From a checkpoint of a small transformer trained on Wikipedia.
Size: 9 layers, 2 heads of 64, 3.8M parameters.
Architecture: RMSNorm after each block, no biases in attention or MLP, untied embeddings, normalized queries and keys.
Each number is 500 + 25 x the weight over the matrix's rms, rounded and kept within 0 to 999. Layers, rows and columns count from 0. Numbers have three digits each.

# v: layer 6 attention value, 128x128, rms 0.311, rows 18-63, columns 0-127
# o: layer 6 attention output (transposed), 128x128, rms 0.291, rows 18-63, columns 0-127
# q: layer 6 attention query, 128x128, rms 0.291, rows 64-70, columns 0-127
# k: layer 6 attention key, 128x128, rms 0.306, rows 64-69, columns 0-127
v18:475536492476502495535527494500474511514514491537524507494529525514494496455522441509455491520488503439497493497515483481470526495533484477511500482503465516519521500508506475504482528493521516470504508488484484479514517478509514526506474499516487515510542531505513502541454507446516490462503507473532515498453489426462514513459540492502468518485485466458519473548509511491437490502535
o18:488465474502524472536533494537507453488518535506492511488514520473485494482502459443477501484523491486493531462568502555515519494532464428494526490505506536529539470503489471466493503473488461473525559499486523478510528448462519488503503507505500498528569504486498474557475502516513507472537485506501476509462478469482534541485493486490503512525518495497487510551476526519469503489524
v19:474443511524541501499480546468509442499476533512504505488490456530462526490496499460482500486559504506509488498490529479502515490515494472513487518465524456446510521464542461504499469486497513464501518480514474545499530486519501489467486475495495495496498523529497466526500459466525479510506513523484452554549513481497518461510530490503521508529492482499515501521515486451465501558550
o19:467491503503540433499519523501481481466434486433523498548483484529514511459514455484472503505514478474465466484490487524468470502469493511479525547477500478513485512539509436507473480487510527471481530493496484506474486506508529481477480471496516518450480541552521475512511480503488448515495522520508487527493453519493526465486488501499504492514497464495528480528517500443450522522516
v20:472504509514475504504508488499505485461499508514517554442510506512505494498516549488468540527516475521525522520462531531513489495512473506527530507519523499500520479499528486481499516508489501476468548479502537486509536464515493506517475464492471474504486494493516537512489510517487478504486517489519478482509542466546502557486530487544508550487462438489443480496483499538481516497485
o20:506549478552478521530511497501505453472523487508489515482495497497531475505492553490516521526562469545507494528490466521497515476532489487547535543536507519503504511497501524472512492533484515515476497532499495511509530482530488497482510501515510487465472501522527514539497476482496510516486513486470487519480504480516521503470520500484483517489531479468507477502506510567477487481504
v21:455504475548516519506479526498476493506468507435499452496525493541504449534438516547489513494525509516537521518522495473490499448529475512490493459465482492536506523495518536521533545489456505502485476473496474494491490531495466514476469487538476557473517509496522510473470485510493516499512519517474479551514525506494482493525541496542485451507526511520467482499496512540522534502527
o21:489520496522529471491487475502468535444451510465460508493484515510517472497432509483471484485608537476502522469503527459522509468477512503488473498481476535551467522502478505539504532530488502502497514516460481504484478510515494480516535469518487496477454453492459504512495476492504469480513523502531497510440524490532477514524484494545490448517526475554499486524491496512508511461502
v22:477519500557513514462486510550507472468513489543464504503524551504481486562515514487499466497511510479453510529473516490525510490490514528489458531537489542473502557530493514560497513530495485519511546465487468526473481520505437471444498512500501497484499502507495490491485533433490466485516480575509496497530515541539549500486479506511494567499505477558521494521502478517485483479486
o22:495490474498448521509504540477489490495505447478491478494490526495463483561520491508508457516486547515518471553506502530466505488526508536510526560503472487520456514472488479552510479530532517511502522485486484502532486477545482469428524476557518506501496444491474551490498531441518485475488458570481474509552510519501547502515481501489487531519540466525463508540472518491492531451471
v23:460482490534507482482518508505493492484503494504531489495463500482466488476583524495502503509522480527543512517519473520520505464501502496472431518521487510508493473518542521509484519499506515520539511489483494488524513509466519510527482483526471496489533539507505502534516530497497532499560529474503488490477503441484511485504504512539474488446464460457443522489521492558490501507497
o23:494523527521475456498507505526508473472554501521481501496462488466473485497503513456513494485545459544512505472520481507484482489501506492549486494511473520531504528506536489475469472508504487494492530486476476482490515487476563493521449458539494463536510516439525522529519480492532507484568514557474490500449469509518479455531496531528518541493476490507449516456501483518485500483501
v24:516506511513483541509496514483500460445528518505514501515539507485452512510466539495469492527523496534526480528554527501505465468540474580489484512513481522536460508516462467485522464506488490461537527484518512490484547494524528495514470453539481509459507523467510497504495496503450517488484485523488479504522487457526521519443523470572509528489475491509479479503558489505481478536503
o24:549494485527491489447486513487528439488508513516469471505486510492483482472420503476484512549517482504483500495562508475493471531544513532526544480525500528511501572486436470488472480533514504512522517504511539511502505498516488519523502455535509529426418507529496468523505500501504501493526494552518502537508467505540527479481477496530499529504543512508494477535503444509502456494507
v25:500531502530538453531497453506499520534504461501472504505485532518509486539446467509487509562482497504451483482513512459484513511498499500536532514529527498475502529508498528507492532542471443479512502509513488478520457517502469547537461480493509467505512525493497472539538494467475501491505493522491497467493491504505507482496474512508510555461537521535498511482515518490468554501460
o25:496510474483512486512488502505497470503476468484500523435524527518500484530518462523509443527437499479530481511497533507475537562534479488458515495471504514501490491518486516489513501525519504461512516527508485520507512496500445513527467521577529485512489473522476498500509524516501452479508489499450513487527494500515464502535479506476501497464545542541465518452446496506498521534486
v26:485501504514516511464514522466506489482534502522516533514486497487510496472490497504514524493536505535486504501514476508486531534468540486496486482502467484486512474491479499434533511515457491506489564461480485490497458538522493484523550490551508519503499465473498537538520500441495534491485472520522517495513533462506495517508452500553533514497512529470532471481516501490513482447528
o26:468507542482583506504511538493521477497540487555477464470467475482488469489475515489544491474477497529523455480492487495470552510481545503539481510445480514540492486526484502486533489476496484472565496526496485496511481512538474515514536516478492506493492480501492517542469515473482528466502477468557506499506509498487499480514509498517505556477548490462515489490476490431511474448485
v27:510481475476467457503489498520519553496487538507525492436492490502513493509498495489520497492508515491567498496511497475468500461479463490477472434475494518514471475462505552512513535476547482525552471500516538483417501473470499520496499446497532513496509457490486520492510549464532486518468531493465500499456492515516491499509506509442459461500541570514462501496498503475523449507508
o27:523516537483477454471494499483513569522485549514511468454504465464489499467504490522509526489558504485512509524496497510506477463491482500521501467524514498549504468490492527516467541505516480553510534498561524525505472459449494506498500508500546453477502457523477506516543526520513506491462491510505504535467518516495453508477474517506446465523477479510505523497491487524481509522454
v28:441493465506502502496481532537510503480478444531469490519531504539515475498459483473484521482533513521466517491476495511500526446462475516519526492502503501518522532528539514491477514535515457455484540526487490552466523478500514482495505493482507511471484506500505501473491506503513481492508539484487516530526489513484497504502490492576463545512526507511481501494480518495497497497532
o28:457507506516503504536499521474502520475472474508488521519548487522503513545459452514463534462471504503473496530497464507512518486477517528469511541490522493523515496517518504523517511553484494495535510524492477497510510511492512472452484527535532511417528483487505507535499520485542497501477491507497509487462494509538518504489518458492466501522537525513483516505478486488523481453506
v29:449521490504529522502553507492467504476473475455495532524471513495499489482508475471522491488480520491535486469497527497470493518453493536463486494511514502538569543485537551503448529479516514502471469489472531528436484496492520510514498515501515494547531508488497478539505529471475481514474492479482512519491514500508523528480537514518468464466565451533486472487546503484484518466504
o29:457503502464478525491540508477500522477514566478551556471502497453478494523528461462545496515490548506523478514485494508499512533495513528498468509493490538498513533468489469505508514500477470486493529497472487510469541485464512472518484533511526393515509460448493487539463531491506482497510527459479498523478495490520538531525484465569521503465510442472517498500525491509495526512456
v30:553502580538472456460521502524503533515532494520527543519502497472501571509554506528518496510494504480504483499541491487547520531528446490476493488541515513504510482477510524507488495487493500508498474517503526486515473504466541488488500509491504474478488497500539531510470528473491528479482448484500461505489497513486532509483505509565490463474502510475511495517483499496495448508490
o30:530503522491471497436513495535497527494484464484505525500514527446516502441515471501530449505484510535512484502497499499526523491517491480509454477542510498489525468523480531439449509524509443538463502507504556520558453515530486535466488471505463505506509516464502495500483513484490474449478488514483444494509500506490533512489506528538522506501451535460492498525460488523492475514492
v31:541493461501506558536473538499507493483506478477519475486432529498487549475568507511496451529520485537454478488529516506478525508502508501465457466473502514500485540499515496493516491510530463467466485545520547491530502479545490514532492474464489500465532497469477512489505499533551522475474497502473486474483470478525475516518556516504537513460490524513446472501496515528478505461511
o31:514515502510465493496460532485483511519491503529574454438435530516525523456511469471510511518485472490476507476480494481507522511508497518519512502482499528500550491508524454470507500507500455476515472491533490499543530467467489456547507453492477480415494502463481506485488501531506539499504536475476495523492482526518470490527524534492503521529542533522485564496465483541495466495494
v32:508490512540488483517465487501518519494462508537503507466499500494511526502515517482509496489525536486493427541482479484542513515499505469507503522483474500528486494455497518548479492482482490483495484494520515496502474479486452512452471508514488492510475500521528504540514509530552483491504504518470502492437544514480504485505509505540525521495505522498479465522488516513479515501484
o32:503514491486512488502505493474465518505480464540487520430482488475490516481472493491486509526529530512517440520474487505522522488517460454537487502460464484484500481491548518475463556494504537472475500497505491533498481476496500483488489497517491511500511519533520529481477476493528449505484501485466492483512480492489512500471518520516480507491466471519506496536472565504488499484501
v33:485493486479481520516520501519456470487508473494522523505479486466496490478500454490477464496479489478463498541479483499491471511570522488525512477499510487533478477429504498535550457550483507522506499525476518494475497489526539508545538476495524525495490571487449471481491512472484502500521515524503532488512462490469495520479532521515527486524522525521496514523532490547515471463499
o33:494512506497502519502552496477490493493484532499518476458504463522489490493515455469459477496474475501497497550503536487551520488532538476519522432481550502489494503469505476561493497516509527493520443527475522447450496513537552512524519486471519522485507496449482509499504521498514550515522503513527536527519480472460484515498523507512524503523522542492514537527476507501523523516469
v34:452472491488461491522483467532516478526484506522517498497460494498512498458510507499476472532489475520517509492549455504491497501519483490505509507500494492511543508487508482472479511487541523481464479467478549509551482552491512507475487511525537472538499506504484509490517500517546485476514496503493507542496532539541522469538512486463502546461500466556518500496477539483495517543509
o34:479507543486506484539469423486499514516515484485516531482510513508491469479518525459506510524479476516509526519476480523465497504458462490464514527514486517507499512477519470492499527482518474453470473532474513512543472473502542511496485506499490496511534560506473499503525515518531494481488524476489452534521549544522517496556493483468490495508469462538527507510524526530489500511511
v35:508495519495519511489486492510546500488507522506504478474562502499500483510491462539505521491487537487533462472490511522481531525522550504478500501506502514512533486468543531498505500473518545510525469528510455501470517497496468495447479477518528563536468512486483501489493528483491479531500502513510514470505532520470464513534504510472503512459496481509467556471502438505505506433509
o35:546505507529463524522521512509486572510492522517515500522515504503493500487486509515476454471556555498519504450465497550453483510529505467527530520516510478506518515496521509504506513463504569470494518490534495491467493507511480526477531483493537515542489481439513509467467516505503493535494542482510508500505473467487529533503471496519486484478535492478526530521508485513533553447483
v36:450479494512519494540477497459467563564507498548448471501522486563530502519542472481519533471557556520462507482547489470541483539512504585522481500511509511485467505540500531483494512519469478504509474499512525521515506518514473474492496523532512496480474522516511445506519518490492479501499485535508554561482482542474506476501484520446529503485502464482514519513507512500530502529535
o36:488501468468499509522476504494463542509471460540547505503503494536495466535499468559489469457520594473455549508572477458456493536439478535435511500464487534502490514463524553482459520457472512473514508501500513488513491491474518490512436493539516526553513508507487490479510494507509492459483494529478509492518444500524501455484497482468574516550519456485476508465528514467492489473500
v37:539503516459506509479438508535493484498482452508536489513521468527484463513508468500480502452514507489485487448484507471494504499495554493461498488474436471496510491470526474529481514502488543524520486491507536519527529531511547524481517527497517550541508517535496531454547498515523533556505443532487472489506507458499518504487509509518532488502521514466503499509480479441465509520485
o37:494495456500544486501491546519485531501466475499548480504495504551489509482493444479457533463477465461501486470485495521525463468534518521503487530457477476506504516479486479525495556468506481492489531498488503538541489557498516541520529506480492504536521542521551456471511568513427541535530517532484469506465537491492506514502491490543488526434503492497497486495456491443507551482489
v38:535491514483535481495528505442503507462519475491539494487469471533535503529448474498525509522465498469530453484532450513523537486546536468498496536536488497520564535478500519424529531503450498464456521526529531521456510489511457500480518540486511478496511513495507522489487515523512478475499541518452483502485497504478522504531453471498474442493468464473518468489492529460493521466464
o38:518462533496499500489539459528520510503504459464539480482527489542489556465459510451502480489475530456479492497461486502511515490467541443545512513534464518523505514512513521453538468501458485454519473518485507526505446522472460415476533518490530511520499504499498544550468516521524446484492467482478469500483519505525453521455484464504518465505516520442487475513536493497472494490521
v39:489461516482520463495515491499520440516528455535483521494439488526500531499506466487474524501464466502458504507501519502503490503539463453494523476473518512524503481524505523508495547484410532469463489488492511505512477501509485511500530471531456463487480496497485480531492522460474500492496529550518521487518446493509478525493434508509475491514506500479506450550477481471497488498504
o39:512515563473530509548551500513467430487480453481468481505520494514507517468548525460533478488486490469478498550468486505505505508516497492479488513455511501538477477539463520509473542481440510542509456526522527479554507474487483491472485523535476500496509452510514507516489515469465471463509480548488534501485477461525471510509473511501521497512528544460532525564486524471499492514506
v40:486527508473510442523474510464493463500494466526511480459548511482517492448506533464510539520518490491487545535529507512459488508510483489540502475450497492488482467499539451523489557448458517480522534508473559456549510469474476476502513477504479508552542520481488492536497543499488519481496487521479525525490475487555494493463493530534499431492482482568527493471515492456470509505472
o40:504531564518546453512484505481515447471531509499508486432505507482522503495499526485493518507536519471506561503498477490504493467546458514472491469484526483535495479511500499485496499462473509466455517515511515462509481506450492486474467476499474494490473501544498506558506560475485536457477509508512551504480519497492511489471477500451558527454496467502421508500468510453485506525492
v41:502500514507490472522513467472463516509504494527488480555512519526522490505467489517518460528435485470479463492525506494527469502523463497496541532539528467480464497515563510498500523527514489502487519477514476507530457518504507537487481479525512469552483505518504480515524533507504471473501514513513494505501484473488563513531457481453456505507504487528476505480539524473480506511525
o41:483466528478502497527503461515476490465549495505503499500523532536498509508519506506518446491441481449488481509550516488497507521478467475487534494511516497500499531527511492520528521498531505497489539515527516547491491498511501527508483523550561547559504490509488482529521509530532441453486511479458520517509478481497535501522464482492498490485478504531448480486539530526521489532490
v42:492516486489522497535478506486492489501502480486529480498513498492492510532498458474497436494489484497527509500515488501478468531487476505527507521542533507528503479482493504505493507486506467455483550504492500508513495545479509503510466448515508434510500513478504482498496504427492510474458513509500526502528473476472492506543537472476511507510492456469497491510498485478523526534495
o42:484483501485514497481513513476540444480489493486550508508526519442473478519496519466471478517488456452493477488509495520514491523481529474477542480500538562524511472490535506487484507438514489457475499512481514508534476516510474481488501497502557473532504494494476446489502478540530468479496526550530502528525474479498489487497504477493474498494538492500506491505485463556477500524486
v43:500513487524484512489522503496499551509482521478491471478514500548526509525535484514484508524521506459532422479537446513494511523482481522511467526538474518465462498495518526557534465527471529512524476497524502495515460538449434455538477501521512491487529477469511517473498496505514450504507468494496466509529508478485518500490447534488515504504455484513450418487470524493473506525488
o43:491491460488506553444500520521490498531516501508505457520532471517508460505484484472509477499551532467507478440514486523463510488510507478509524489500483567513479464513534554521538508536515515490498508519526531502536515501465456473551474444490494486522491475509493474470524478486513453472487481498470443523529517496514517447497474528511552478483436504538456447502496554500497488510488
v44:492528518508510433529486482515508490508528492509476513495458503499516503513499526503494490486513503489531477543512524492493526492485492505498458497478466511475505533510555488497465511499504522493498524511447530510521544508513538482498504507500503510506498517491512475506499512542454482485544526509489532534495486473510501507450507493491521505537521444515455472521486523531494577484509
o44:485516488541491494555488510516501476512559515507522515526474503497494523515496500478470498507534512467491532526450504500499522496501489517501456501465472560488487533529510507467489499524516488521443480476459515513504526518493525488480460478530500475477543483491487493553490532505487467481505503550478532538463480481490520511505494482492513551507512476521505469465500523487469543407503
v45:511474500509479481494509506504484503522519493501534483458489531544480504479498484522506534505469477513500462531496483517496480507490498499525477469503493508585486473552554526511528562469534460492466520501470502468493557510515505484525518500494528466515530492487457501518555496502472513508503568510513558491525515486497465453509490533490485519503478495499516499482474452502539504486513
o45:536528558536483510526558500506500531472533523493459508490504471498515494512501528503506544434498494465480514516505473518504453512446499475526476476472507533500528525543495551488512537491504461465506468491505504477498497516464478460471504472507537475517479456504488511526533451519501489516515487514482508498542467505521520471498466570458467496486540500502509532463487482555524517481512
v46:481506523486507484494464502487507526468509494499520492512447472531502527486496533531520531512475483508529516505470518528512482447499522508460462536501550497482532520471461516474505518482501506559478429480493458519521475506493482494522507515458448483503489525459510527537507540499529504465519513485494508515494510488490466460494500501505494535509461512461530473492493556502539514525508
o46:522522534510498510467477477488469457498501522501473478519479449505528550495500549525552529490480515509553506487486483489473497497464488461473490535478470497492474498502496514467531514466457468586493477490438459487506493499497509469532512505502463495513495504440487468544508497515571474523555500485471464499526501532543448488503526498517487497511484473494522516536502532495498496487501
v47:492472505522494526500475515494529494553517509512494536477501473492514500482496510504506502491510517512522527467532495490476536454461518493533531496507502498507471471510505516492523523473519503555481515529541471519516464501487478502504514486498519510462524521486504511516491514526540494526545490529515500487490486516513456536495499495468485505522530538471517538514493485485509492520522
o47:500487486501548483533469510477480501516500469469466521482499474513529498499540536511536482466498527506507464511542500479461519446477502514501509513465484468516515507516545514471472489511521475533479525551523509478498507513493491530521511484468496493473482531522498497463499517505496521517507511491554510480489496488498479505501490479480456499525493513491519536482516487468508486505527
v48:524514471528465508497529548446491577511475536511462476496520511506516513501448480527513528490464551486502469450505496500546508543462458547492445519499500478476516495548505506479524510524479482534543487513476494526504499472524509459518510469501542517500508484489492489484502460478503476529498489519490520509554501527498498530516517510526442480454531548502501492523516552482476502535487
o48:500492497515470477490538502480512555474515490548507475555513458538502535475495487540514504507480579529510487464543530477491489522466464531485491552521500526499523467494486479489481495551468495525535517525528501501485484538469427487503491523497526500483471484526430505479505455502510487471489464480506479545488531541499527497517530519536522508457514516499499460445514510493513516546473
v49:505470482487496493491535487552526521510512488507516553523491480483497536553472496495486506502466473499481498564492485477517513516484512494538487481490474488485535508535515517499503523497478502552495448490501517498487520464516493500496522483535488522490487514468457500503520498459484522509496464503466461516455493518508483485487461538479472506529505503485472524483521460548548459472477
o49:513517501500530514464519504519519514526502490487521483490494471512506461530483481513485423492490520530473487532466519488484472501487518491516464465485506453508514522511461505494517527460489500488518480525502500469480543504536505536473512478528479480499495505462499540491536483470504487505497453487499473516481492525497440507488462531469456518509472525493481497494531511519537530533471
v50:553497488456500510457497476525520553545517497464496476482504519488460490484504455534517539497502553505518500506495538519484499490488479530489539506489507534509505507473494500521525503516532501515498502491544471487457518522488496526453471489487498509498487466500530491487504572516517491556501537510546548516510527511464494504461493475478501484512481512501498528510510486480494457475502
o50:537465514493499533484483462543489560513519524503435500507486506484504522509500507522469547499471521508491533475497517548495449502515482441502525496524485507508499498455490525505504511523497507549520534480556511469501471514462510508491493514507512498534480468499532512486511519535490509511482550532485551479524453501484529508466515455515478471543513500490557549516513502514459489460460
v51:523530545495513525508532507492487569481502505488443523504451538473561518502495451476439533502509544507500517466501509492507514514494448517529528504496471492533526489547525500474485519485510531505482469516519518477495503505490497491480505479518479498486448540507481479493494545448488447504529480515464471522483504516523507509526503534521487550482549514520535490529467479506470517499476
o51:489542509472501555510452486482497558506522515498455538509515497506527507504518424457480451507510568499506497511529488479512545538525477516504513522487496484486530480510506510459470545526469513516484506538484531485498535541502509498470506495541504470511516521551489504504441524495482462479438470477468477503496517506552476522544510520491504524491533509469536513534522503541483542509491
v52:517481509479514513499532477553505501474467523520457513494528530547474487486488496510483492462492489505550501536524498474490473459525463523506467495519525498542482518515473537457524488570518485554467504509509502524506541477497508547501491493482514496507522483512451571483510485508508492502531526459519447527482461573534487521484512471508519491529503472448510486482532549504495517502474
o52:509518479515523496510528494515492525453511510536480485468513524509490538496490450488486517518505493477511518558492508483462473465510521479503443544519494538470459592463429509477515489556526453560476457510520506523499503521499545535494490499489475490505539475521515510499526472527551505488517502497551487508472481510553447483507504478489494467555517500482493493491541481519500491527521
v53:497486519500495501481496545502478483502467497541472442543531532575503479488485456531547460547481490496486488490550472502500487509447520517505508475469477503500485529487475559498515517461537530542522532485481471508490493507495486479487458517544482489530516509487542506494459497523554505487474533486510486463482460500498467513533509519462459509509504540491469496526470511485522483451544
o53:478474551469484490499520549501454502470503486521485471514485535499450494509472517517530486502522532447501471478526476460518493496441490473529468505464513509528520529519504501541512541494509516502530567492543492488508459479460476488506475526481460455533532483440469482479478509494493531528495484452527486499507511470476496529533493448472486465516505484537475471528469519506566471438530
v54:470472497522505492521522499509492505459509483527456549561514480470527524512526487511497456515523490462503493520475498489518477505489504487508515549515519498444487482555506476538495487527479486521505473448455449502453462515511484503531487507526502500481455532456486517530488514515474512484521494511572498545482507519500524505517536515509486539498495508453505483486520517540499513514427
o54:462473468520518534485536523483493506476498494549473514555510459438501435540530483542482463505500499524487471531514516440467477521531513475515533520498475492454454493524539481517507521520525469514498465471500479490481520471519510551502511477541487535555482497448461512492484499466530463519539480512504512516507501466506472515556536474487546539491471505510479495492511558517472513521471
v55:535499527508519495499520433526488496486507506505477538525511507530443471527502507500504474548502477533522532510553481565512490478474495533478537487522515520460486527524481488473509468505501516505530535488508512500533552536498494503541474510488499497504482499494554501463464510469482516499498461516495516512498519560507528501522505471481543483509508505481522518483528496532496453472481
o55:524517514469527491490446524553516530497536493480547502501484561505473488548500525507476502560489472521523479507530502503497504514496491551498502511565514515513464532480452519519498489499507491484531488504522539502508526511523493572505474466505501523512476517440508458477489487481502504488501486516521509480514515493488518522500480432463512466533535497494501461525514467510477458480479
v56:479498482542532540520540496516522444502526510492486477488529497477528446513488500426513523472529456494478505561470489503511504462487479535516493505503466540498486486476508449490505508487536477501539560475487480486529491511522496502471504502494462498492470492514474533516506526542506482480508483494484476510493562482461509432499504484531447553499493507530482460491471538518527512533536
o56:497524508488491517540477501526468453546494535512475519527490481528523468510449487499466492482520443541494512521507486478526502494438502539494516532560460494475496489487541516530510484456507495466539545490518476492491481509540515487461504491513490491480463492558470538518492515498554505506506465497513525458468535526518551462514573494510449532520468459553494493513514483455508484499516
v57:493551516476507531519532517470516510526524526496502582491518508516482500494513464472534467479522511507548492483487520514508529540486486455490507494488495521494439489498488472536498542504511540507505518507473517562488509493508489504524483536533527526479471495510492548477482468521534506487475519485479487531485487501496475512560501489503491545508492525532499503531503524515486496478536
o57:492506536484504513462514524504546546496494504529532537526512477475480499491504486481532500468529468488540536472514501469485504452489506517548527549492466514511492479495527458483539512509454508517521502459493494517504511494523496514542486516475515511479531499531479496505466473491502511531423490491505496476458496491472547499508489512493469519536508552525516476509485562545520480520534
v58:506479508514554487452506491485499483540483489486473515501482484515500494471449458550502493512501469547504505524472501472465530564530504540504483447495507479531500519489526480475445546532467502497495517480525521510466454499512532468532479460528483519492506543492493514508481499518491467472539550512527518508528469465495532467534451508485480504467511491548516472485490512570526505499506
o58:504512561507530501519519477504483486515520513456490495511551478541476476503503496541458476502515458468511500474490574495517522534494530542517481483476519485500451520505499467509487517534461509499552495507510512479507448493470493456506459520510498499496529468482492590539468526504485477490488532482516512502454463520513527510526505501516520502506554484503506524459511528552537502480485
v59:411509518483428501486580506533485473439495553495517533487476479541492495452450424479499506497488492480514479473501483466515468517495495493513477519535519520524501482490555512474477484554464459523485472486489502535487465494527478474536518516486519493491502476482512512498510509495517500497470520505516500494554482500485470495491526481542445499486510465476481485499522490520485478505504
o59:452507533497451548521571500545510461454498534523484533490539444512468486434486465458510532467515506519504507549531466518504488501507543492506497535485501534525524466505503508524491493553475454507535462515496507517483488462529462498505498521497544507474451487455493476505522480506527492533476472503514472518514470509499491480519477496536499507503491484481484518488560499482490482525502
v60:489461493523533510479518480498497531501519497489506528516485495496499505489463519510511554578527486509466461524507460489502529524516491504492511466535544536492452545498541522467467526509478481503492489526521504505491488522491519488466495501508504487520474517497514519482468487489470507491488464487480534492540522511539509521502507519456469523473519507483515454512527521511483451510519
o60:489491501455507506527535505512488535493496510479536522487491473521481461504503518518509476549471479513491488499541527483451499549483481534500483482524529500491481507490496539510531484494496458502504504533480517510518492500518495467497474510507514520440470482460477511490506522455500461460478530459495464457489520496553504534458486504500470519504500500462481502505484531517509459482498
v61:515441510490467520509456481477509479542452526494472501485527508531489508455515468501501532521518485514428539475508480533506529497530525465495497492531533500491519465524493466510544555488521506480516511473474489509520451508525489502505550479494552476492490498540489475490534515531506526464518534483495503492474493469528465533461489492530504538505527478476485542498449496472480451513501
o61:523512533503499524543512511463481510515477431472469485518573528509496491486547543481504556474489508511479554469489503510488529435484519502516542524486529511448520500517519489510493541474519469461529534528515487498493525504516506530481479479497509528500498544540506510506552485491497520471485528492458505523473484485486461523474516510471519501492506498470489562458483501424512473493558
v62:505470500492477497484543551476500537505540521464506498501530491527463492498489505527473493508472499483510504489498505537476484494455542490535535439505480473540501491492533543521476486535439495498483464525483508482512507518496448527452509494511534484518544483492485490505505534476457513494508505534492511484540539524525487505471449459533495511485521464483457480505481480504500486497452
o62:503497508473484531498537521522518541466549483493439470457519506521501480493484513508463511469458495492502538499466490531486491505515523490485487504477464510531488552499478563495518513505527529500488499568498551517535526516542436512460514491451529500472508493504500506475484453460481464487528524502466517526510501469529493512512447487516477521458494480484473488508515497521489515511486
v63:493487543499495499500506532521506484511489521530489468462510501517523493501488532529497536426511522481451503486472494518478474498454571541500448506510480489473524441568489498505511499515518489467520480528500524548499444521492447502535517513501485466490471497513504549525499506534501540520515515503525490482516539528515489501494489510504538495474429510524537475454518503459579466484505
o63:551521499498511483494473491514475477509490476542481487501525436483495499502520499564532580455482537499494519496493457507503442471492513515499497537509497490503456470511493461523527496477542571489534491499518509533516491508510465518534519482509464488531487499493473549493449475505498526499511452504478464470539518475538487444496524505479519499464516423513479541512534463491517470434504
q64:496499485502519521551497522477474470470546461513503518534516479504471510460491480477513492485492503492500498492461487496499519494524487502511498551539552515478516507490495511482514488485486483520536527518492497516484493515518500475490506528531476530503488517491522488508495510485508511455493480500490478517511500454510539531540514507521515552499511500481489453504477503504465510487515
k64:512502507473505483505510517485526509552445497470503496499490515506525502517517507478470548512509510492491511470530534467478475511517465489458505483497478495504482485515502511484504530534501480524497460496470481495503518516488527501483486511516508467509485498498475495490498511478492514501509528496492499491471505526509494524500486518445475474486524520520505539475503502515501489549468
q65:510493518520512527532486527498495474491516477516523506509495496508513488505478501447535495501489469510493513490476492494501504488528508491512525550510531488478502506482529525540516485498506485505495518508508511474499489554518517502497517493492487525512518502479529487524509502475509509507505491515506487488491512472523503494530526517503523527497526502500518465539489519488505523517521
k65:487512499521493481485525517489492536498495531485512491528501472512489448494506482476528479505509526447513512506490501493471497517491450518496485485521487504504496498512507513485446547468516493481511526480503492506471518504462506505475484466485506471482502560507478498460505474496502492522446518533491516498476512488519548511498456496523489463484497487560481497492493470460498466484514
q66:497472481491481523508477483533532489495502504513468503475520534466499506483502486475510475529529477481488482529525528516513494519502506504515507532495487501525493486485517525483447497477483537506493509482511480467478488541492523510478491471509508472482463514478483493498504520488495514531502497503478472507500497483501520485522496498525510483465514501484493512524508481520508520513508
k66:521524492495508504520494511505524511501497492488503495505502463528512520492524481491495515508509484483496516499499497499509491516503503507519493523467505492502510495508514517479531519486479444494501468497494504527534545461491511503550506516531480483515506479503491510497467484511511508465511517513513498507488521522484523481484506510498492474552506522517468521439493485484475497488483
q67:476524500516500496522521557493540480520507495513531481496502494510522473531515471447515480503501445445485519477518504501513500482472516513493534527521548510498524467484500535511490514490482527505509520518533462472555481494530518480476486482521477497501483525503490442496498496495507508488478484513529485501494482486494542510484528516512531513511494506483473486502522457480503494515520
k67:487517483496486494513482500512499509508482482494477510507474521504496508494504505509496473516497501488496502491519522479497518511496498479478500486489511502493486520489508516495496470494509518511472503476499499497487525481481545486481490512504480485507517485489484509511475487517487493486517527485513528497472507482496520485499512490528500487498523485505499518481501517505486508491487
q68:453475492502502492473483474481535492525495539459491482441487425525531522468491464499493506492498494479460493517515462528480507491483545523504472487492508484520487506474491507485465499504491520516484479510550498501507494511512486481514493493518490483544479516489460465487503490518506517488509492488519474536540488523475510489492484493485492474545495518505509491498545496511508479523487
k68:528510524479492489496490511481507516501492493494512483479513517490499512489533496494511494531505484458524508535494513506516501502516477492511521476513518501525502473530522513504483502476563497505495506476494507515489474498503514512472505490522473479476487510536517520475508498520497490485469515504507520489477514483496510488499494500483502493456525470572472524489483521468502509503497
q69:507482512469495490437518463502503539509496536466486491479511502516504508509490495510494516473474511481479489519532467512499482514491535477512435490526468513507476515536475499510470475529485510482513474489531495526501493459496506496501492508538488479495474512502472479487515456522474504501480513511500507468512463532475484499506457474507486444497513492524493520474526500517505523504480
k69:497499510516515523495500483472536492486509500512491438483485459493505506504497506494494503505519488495506490495499509483465489508505495486495494508503522503490506528485516499497503506490516526514492478480467517499480530493507489511482492473474497511507520467473499516471514505510501513517494515500506520487490500495501481483531510539472520520477502531497491514482499513495478466490514
q70:514534502489496518557493507476515475474510487477535468520505550515525504510501477437498474518479455479492450497533517518506491502498468532455552513462552481538524502523515520499511510485501466488508495525496505477521478522471498482503500489497497536516498506518518485496508518465539475453501495524508484511482527470503527507496510541480540539492500490488508550555470488500493493522509